config.yaml
d_mlp: 512
norm: "rmsnorm"
norm_eps: 1e-05
qk_norm: true
attn_scale: 0.177
parallel_block: false
init: "uniform"
init_std_down: 0.0
optimizer: "soap_variant"
beta2: 0.98
batch_tokens: 32768
doc_mask: true
train_tokens: 154000000
Each number is 128 + 24 x the weight over its row's rms, rounded and kept within 0 to 255. Layers, rows and columns count from 0. Numbers have three digits each. The size before them is the row's rms in percent of the matrix's.

# up: layer 7 MLP up, 512x128, rms 0.308, rows 372-402, columns 64-127
# down: layer 7 MLP down (transposed), 512x128, rms 0.3, rows 372-402, columns 64-127
# gate: layer 7 MLP gate, 512x128, rms 0.301, rows 373-403, columns 64-127
up372 107:170160130152110116144096139117164168185132127169157130106102096138124135139124135139131152112099097117163123126096139111133145147162151157111124130127123104092123181124112095128131148122194144
down372 101:106086104152112105102163111132114146092138085121085113119119150129150162143128145112152148108096089111116110165109111117076075168132154146108130129148174102137139108130132125125097107156151080
gate373 103:123112105114151126142097116144121110126116153133103137146133133136116096133131123160146184118101087099100125083088129153134066134104152129126153158138143100135109147133143156076128116084053120
up373 103:125164142156124152038157106116137123087137155110163109122102174146156137155133104112098154097171088152143099084166155116143099126139112138090131136158098179119095136156138163169172129141145166
down373 102:136147131135097126101170119134158182134161141142148131146107099133142140108139125139149114138119133161119138133131119126149100113094149122121087125195131083103112144165089110147135118124148118
gate374 104:153147146123105129137100152098105132141125102181106151110094145133118121189138181135143116141135096098154177136129105133104117102150106122136163099127112129148106165135137140130116127140123108
up374 098:112106174129096171090157105122100087117144147139131127162108162185082128141101122107103149095085102180099167145096129117129096143156133127112132132103081121116137108170128116135165139142126134
down374 096:128137109135110123144100130161122168102150168064136127147094129115159094136171126147157090127163085166148122102143132141115128161113117096117122096168126146133150114108138143109126106130133142
gate375 095:120186125158128109127099126134138130149093111143138124097111138101137112115141113170087174117138107139100098114164085150169114136107143178095114155114122110106113130128120135119150144149148127
up375 097:115100149117184154151125114134106156156133137163121110123158125116137184116157134153129077157137136142111121095104112147124120112159188097130093134182094139119065114180148102153158159129144118
down375 094:120117124120130092121112097097138121122137096109129091148151142125193179131134130145141122137099128136106095099117082113132127166099147088156112139138172159182131115070086133148144150105150097
gate376 103:167087126150154118090082125160139095144119135105123105125167085131166094140113126103123131110120120157093088118165114129107152111136156150174137111113163112100118128167132085127119107141092094
up376 105:166171134096101153115086121096136094099138132108120167142132130122138106144135105098122149174197111148161158105079134093124118105132103147105148149104096125151128158115131162122131123170143129
down376 113:094156159079081162119128139105142107113124145103127116096113123147095099136134157159167152135131125139150158115131115134104099151142137127127127132075125106150139157159123169107054126125159108
gate377 096:126102162173152167105121121125111121146108184038147091176127123104132131125085084123138114150109137109115120167132111177137118119140186116119138086104180139111151139151097099094121133143113122
up377 100:119105117120138140146139136135155073146081139079165165129097086135128101127135129155086084132131086138136098100152142107123172137115147098131146161167112149112121156156137156138118115095093133
down377 099:162139131147134114094147112110102124122118155125105111121117167130212130163137142119125105140122135121093105122054140152119115104152142069110109115115166150087182141106099113154131139131152127
gate378 101:136128112166141105088125124071135128125124123137109160097141132133115075126165138133124137132122120133134166149139113143143119127102141121092125166112094172162105146102101141111143139096127144
up378 104:071091114118181179077136179101147109107166073105143112134129119136174116140110153107122123160149141134143108135114117101112106097135112158129134153109082117120133135134159122095082130106158145
down378 100:089141111093124117139145147109124153080154148162122128131129111151142141117152141096135158147148087138128120126123134099147143167145123141104115199120143149151168116092109117109087154115193138
gate379 103:116159110135104134104137138185130118164128130143120104138149127102114158160110101136117114160111137147072175124119120095125128164103105121133112145123146112121158132136136141105129164101127118
up379 114:096144120185129106135111166126122093119155107156130117143135133144136117144091137137074157128100119107096182118124152159099105144125152153102123130127120141174139110101150120133148144126149129
down379 109:170076193082111136147108116112152130159081165124142168117129123125169135103112116116146134156152134123139105150110099116114148105105145091143162109102125119080155104125138139115138116118108105
gate380 094:152128088121108136137113184120144128146131113131135156124169112165112125096122120095092128120108120149117103142125142136177167111205127118105157154097145108153145094136161139099086129136139091
up380 095:140113162111146182108134133155089178098120163125124098097129114135132145076138101111128115109114133101090116096129147130114129129148157140110114143135105161157133116107096119145125134101140141
down380 093:150132125085120074176127127098121067158147096186116162110128129128119090152119134180108150135151146112155133130144169123100097100163140160133140140105140128134101124162137117128120087160146108
gate381 099:175121107159099126136125117097131102138136173166116174126149154121110126131150112136120124112115113145097107108119146108145107119111138111128169173119163135129111137110149113130160138144132129
up381 097:124123136119131142126116100099072118179125150083167165128154144116121124107093130133145120173109116129159168106157131078139070146135133097150183164101120083106133127135123113140140155147105109
down381 103:109138135148126130151126115127130089158149115109144131105117144153188139142129106141088131087098154131098123111126105119106137154123093109141195121146129080116157158135108077124161156118098079
gate382 109:129120151178091127100127138138130102115133165159106097104127134148137106131149075126149102073119135162114157107095142143168134173117127039091139121140141159072126138147118132154110127100125149
up382 118:121115167104145132147176109063152131183124105076148141127154114128130138107116166133111143131139093134133124123170102125118135116192152127146110146138097107162162140128130099155147109182146087
down382 107:140169134078133089104116134114156096172142104117120141154130160127162161131155149143119168104134135109121130134114129085083126113123104180134160181121113111119127125070161139123102114177156125
gate383 101:128090119135132080138152184100091143132102136110079136157154120131133141141104125154129119110151153174130164112147108141152094133150175101115144180125093168097106115127136144136153110130158144
up383 092:132093126137116095142166127121100119162146128141118147149155111114181108150107150157133141166106140160133106104156109136136108129144144127092106177147101149140110102164105135122183151094129165
down383 104:149101123112138165149139113136125115116078078104109130158115093149114120178128111138127115105141115124130152099141132162145113135156138115131122139082131112154094102110120111133113100156087112
gate384 100:135107143084143134135131111157166150122113132145115149161162139127159122149114125118104106138138118101120167135165128113146081122124115123105151110171130104129139169153121105159127075158146119
up384 095:129106113135109129131095148154126100114150152118105181121105106157132106136141120148134100092140143105140132114178143106071119159171130099134134085119085128138146132135086135162130134081116144
down384 096:077087104167122126154163119137153130144128108074124168129133138125084126120113136138123111109100134137177127146123120132129114162128114106138115127100147105122128098106154174137101116083103109
gate385 103:144111141100109124127138073113111119118133144142075119118154183128129111118136113152143131131109081141113150133133102140108117151108153096174098093152099122112167096176153119071121127157130144
up385 102:125138119121126108108144106125094098139153115065114186103134116113114104136168134158154102112094086138097138130146111144123121102136111079125127169159116132148128149126111101159157098114160157
down385 101:156151188154127111121111145113162114129110140141107104129149121128200079161064115157199152105124159125154098124140132120083096076103169125139142099153108134111149105162150117158146134150146150
gate386 103:124114123133129102106141134130142084087121106146069146094161135152194158073154111091163117110122133098130181144149128125151141111143117135129125100089140084112148146109126095145142134108153112
up386 100:117138171137186108147149121128146152156119153112160133136147113130126136107110144139119147128160130152129098163091176165155168137115146114077112140142125133118090157157175160117095117149140161
down386 095:110122134165079089125109129083144082149135142133095124132097130121117144127102104109186122150130109132108139099155109119148139183152153151090117127135143101144108178110150128082133113139115098
gate387 090:164150149131147133100197155117170121076095136126124121067119144146104157178147119135130125121125168108153114100117107136164106150077106131161074110134112132119165168103118144123127137081124147
up387 097:123147098135148133140091162122098069076130107146143132100149135129143175170158118173116099128128145100171123146115137119119078108136145110154124125095144144141147137118095173110128131126147119
down387 095:126153133113119112095221099095134171114111159147149161164113140110103146131120111139160157130099155084125106110115135116144146150124092130097081137159119163175128143071151120117116142130127130
gate388 100:125143159141120119117138147112152184107118088115100116117134116142142119147106082073142116124137140138183121150143095129173171100157124149174127094140125164131116116126160108129166127137120140
up388 099:140096125108081123111166104143130126117148123116114109108137096123150127106124135107101166116135113135106114165128156129113080139062087094134136151178109125152121105150136127098124096114170154
down388 100:147161103128130137143163134096109142120123102109121109149122116123129137139111154115173140112123170147153112118124115119128150129110141149185119111141123155145131125149160116203108124085130200
gate389 099:076130143152153178135140160081136117129132140141157125089102131161149146104136100105091161136130116112097161090121146069118169101129089145144156104142129098148128114141115132125115113119098124
up389 095:118121127076182157122120108127129179139106154115152115132136113148107138087138111090145128159153082140099165151124128142143125122103172133111157155136143119133104139106122061162160198092128110
down389 099:135144095135104096145091174165134148089130101109142141137136168137059163150108137092100135109149155130171130177119108117115114106135139118091131097133157133077122137116145117135155078138098124
gate390 116:144125094104121150150116174105107094120109111143135149142138180143076108131175138135114106094129130111142183126110130138189147141126201110110139123157139125119123125164151097133123123112113129
up390 114:154112123124104103170133097150089112115150114135119132093149205136169126102109126132133154130136095131171138135156110116129132156103140147096153158092101135163087080128113143126122113128108141
down390 109:125139091167107118119133151124120123136112120165134146156131084104160142136133104152091104094104135072150117150141142103169146142100155109120138123079126119160121148141094101122107132136137116
gate391 094:118158121119113121149139149123134114117145145088131126118120096161158120080120100133146079125128073152153141132105119165125091137129122150133119140128153177151100113150134119060171135149120135
up391 094:099100103096148061136130104114100108147152142096178115149154133154133091101126105107133133160115130098143122134128132115126130163060126140113093109114158133135122125131146140133164141112178120
down391 094:122131139147099133146129131113143113119177149153108136081148152139143119112163081156150073137166091180118154141157147144145066123147111173151124124141158107137139088102132108132100164161111134
gate392 113:141130107109129065103132085089147157088153135163109150134119150096159125080128089097144102113120083160139131110115137149127125095096128106132134111127109094089118147154146129132121150094153111
up392 099:104116161119150136107126153111124102100102097143093137142143122133107117098168114093118108084112157150175135133150104140129188125129109106116106116091134133051117161103155133141121126145165082
down392 099:134125118105146107083108128088123146048155157122081127117108161142079112150120108135145111124157124111116117143149132171161106115118137121176109106144149100115102160113153071122131123136137160
gate393 109:150179120130171110138122141123126119127160135137159147122161136096183146138109078146106138152156136102129152115130087122124134181138121143141121095100134155169133114119089112105118106116125142
up393 102:135138135100172126131139084126105136143083121103146168118114107122142137129121079127079131146145148134104132078144120151096112160201082133086127083130106127129116110140132113100114080123116093
down393 098:105137127101108133115146125093136081160099118135126141185140105152115142128125092111123100202141119123113082120169133117121152147149111122140133147119128146152083144154124126125100122120112118
gate394 097:119140141098119134145116128149149133055105141176139115098141169137124173138130109099124151140120114124124096150126107095116123174099140111112103137135117146118067161171127162158125167147183133
up394 098:116145145106123117123112137154150123082119085120071103140139140155136130187138094133106110137175094113169181152141169078179081115125140204114124136115143100109167138147141108165145179172137159
down394 094:157134115138129099157127134122170150143140127144129099140192112116149184134123139165112130113146099143108121169146157128145142106123131187110105138132133089144211123156152147129147122133108158
gate395 099:116130150109122090092132138082110128131077090129117104084134147129128129132157071158088155114129094097078101115134114141126157109137155154114106149151132149095158132122108130081111100114123151
up395 098:134117098174128125140134146148155102113077081134120169132113124129096163117143157131110109168162137094139116108108102103129122153116137141147117100161151085117142136072123154119099072133158155
down395 093:115128128102093136130133099122147159129125114155114174121126128159075149133125176136111071139123109101150116086145118134093179105166123132143125156143113136149158129140121103091089099142147159
gate396 099:150159127123145161121140151130124110126122082173138127107089108160145071155161094148139121161149123145132106120114119138116136152148101126160163168138134161148151086098114148113184125174136117
up396 103:165114139157136130156094154115138069120133137098144116150130137091124159106139135125150099141112140138128133124136187146108138134118125109191166125105137116121153149120134169107071149132090121
down396 103:144155154159158112179094133141171157159153127149118128176181159160145168119095113137149112100135149138094130126091180139100162110116121138138129109120138164110112175117123138114120143120130123
gate397 102:111158121099106153118103091152139106153082140100118135127149107130135080162137138129143126130124141124128138108125153108161131105178160142103134100096121148145118139142113129089111138083108148
up397 101:136142109118101157150125117124126102090138109101156095139144121136149142121177103105114132076131124094148083126149063134112128137123071145150140117147145160131112122135112117079128103121088068
down397 100:126094139122106137171144169119084148106107149106089102108133140101180094145144117124140095083110134112150167111126161180142105128086119113092163100112115125147134135116111099092113089137131143
gate398 088:155113130095119122136100127123145160128142137087107120141157147144145133120100134127135130167155165147115115114124108091150120135111132092132101140126116092111156158114125086163135160134125120
up398 105:146111170125123163137120101130127110110124148093098153142148099156195112139164131128149059167136128142123085099132140120154134128145101111111123137119166085149145152125173107128183158149143125
down398 106:117187107099148142146139118111105078165152120122160123135166129158099152115122098118126121136133099101101102132100160181144137106119110119158087100126091108120123145154136128149123094174140119
gate399 104:116136129154144153166133142127100099153112152140101129110135155116131130092118136156130099105136080140139091099122160100141092156131118151167190121132122127098139129122133105112125123116106106
up399 106:130158147127161126179163113154134084100104137094128150138108157107112129109125103117148130110142133056129131056141154136161117136104141103123134103150144148107145130128127176089113190128175089
down399 101:114153147097145149144149163125120163088139143110131158097096116141085157146131131117135123134141156131128088122182139123126136120092152161112122117130140165128150065097122098143109164134090151
gate400 100:090130083159147147113113117145150141170087134118118155125097102113122114144173143118119114166112132151141109159153146134139136164160085126085129146110135160124157142187106125077131134153131079
up400 095:106123148133138105139081143086084114148125148150124131129143133183133107133097106138142095132131150154137141142121161137148137142143141153134100137147145140136149102130150139160134131176123102
down400 097:143119127092103142106088136113145104124141150081129156100104165135164126144134129106137095164100153118137138133075129108108145160174137115102142121156103146156137114111138105082115161144151176
gate401 094:153089170145132147126158121101092155116132102149168156120119131094039112102111109156122145125118150134087179085091136144161153118140153125132141133105140117107110112157144133111091113144108151
up401 093:069129137089133130155111120166142083130136122091128148128098080138155140136153143109119151111140088134114117155129101114101114153099125128118113149128116094152149121108114123148125145096155109
down401 100:132142126161114110119092133115059104156148130124116117123146165140167145107131095136110126151157125129127139140102139142144154115140142067119165126140135144123105117122117084104131114154140156
gate402 105:127139123123158135167169169124163115142101151156141142092163122146138124148107127113140130133123116093179145130112126100123124124109110133150152154086150134159200130132144125124111097137110158
up402 092:193134169130157141112146134116093144150077141127116156086077114096092087119118163152138133094152140171107124127119101091158115116136148119119131157154160103096130146168105149141170128138086121
down402 101:144112122144133088129136131110125149123105127066118163146095137168144107101098090112096124146150136159132127096094161158098127128119077124083129041128131158112136103162158143154138136086137078
gate403 108:134106109170115118123126143137149130087154134079156138106128134115150109140119139132118186159104173131125143091122117103085085133116094117116105149102125161163142119098098130100152147102127128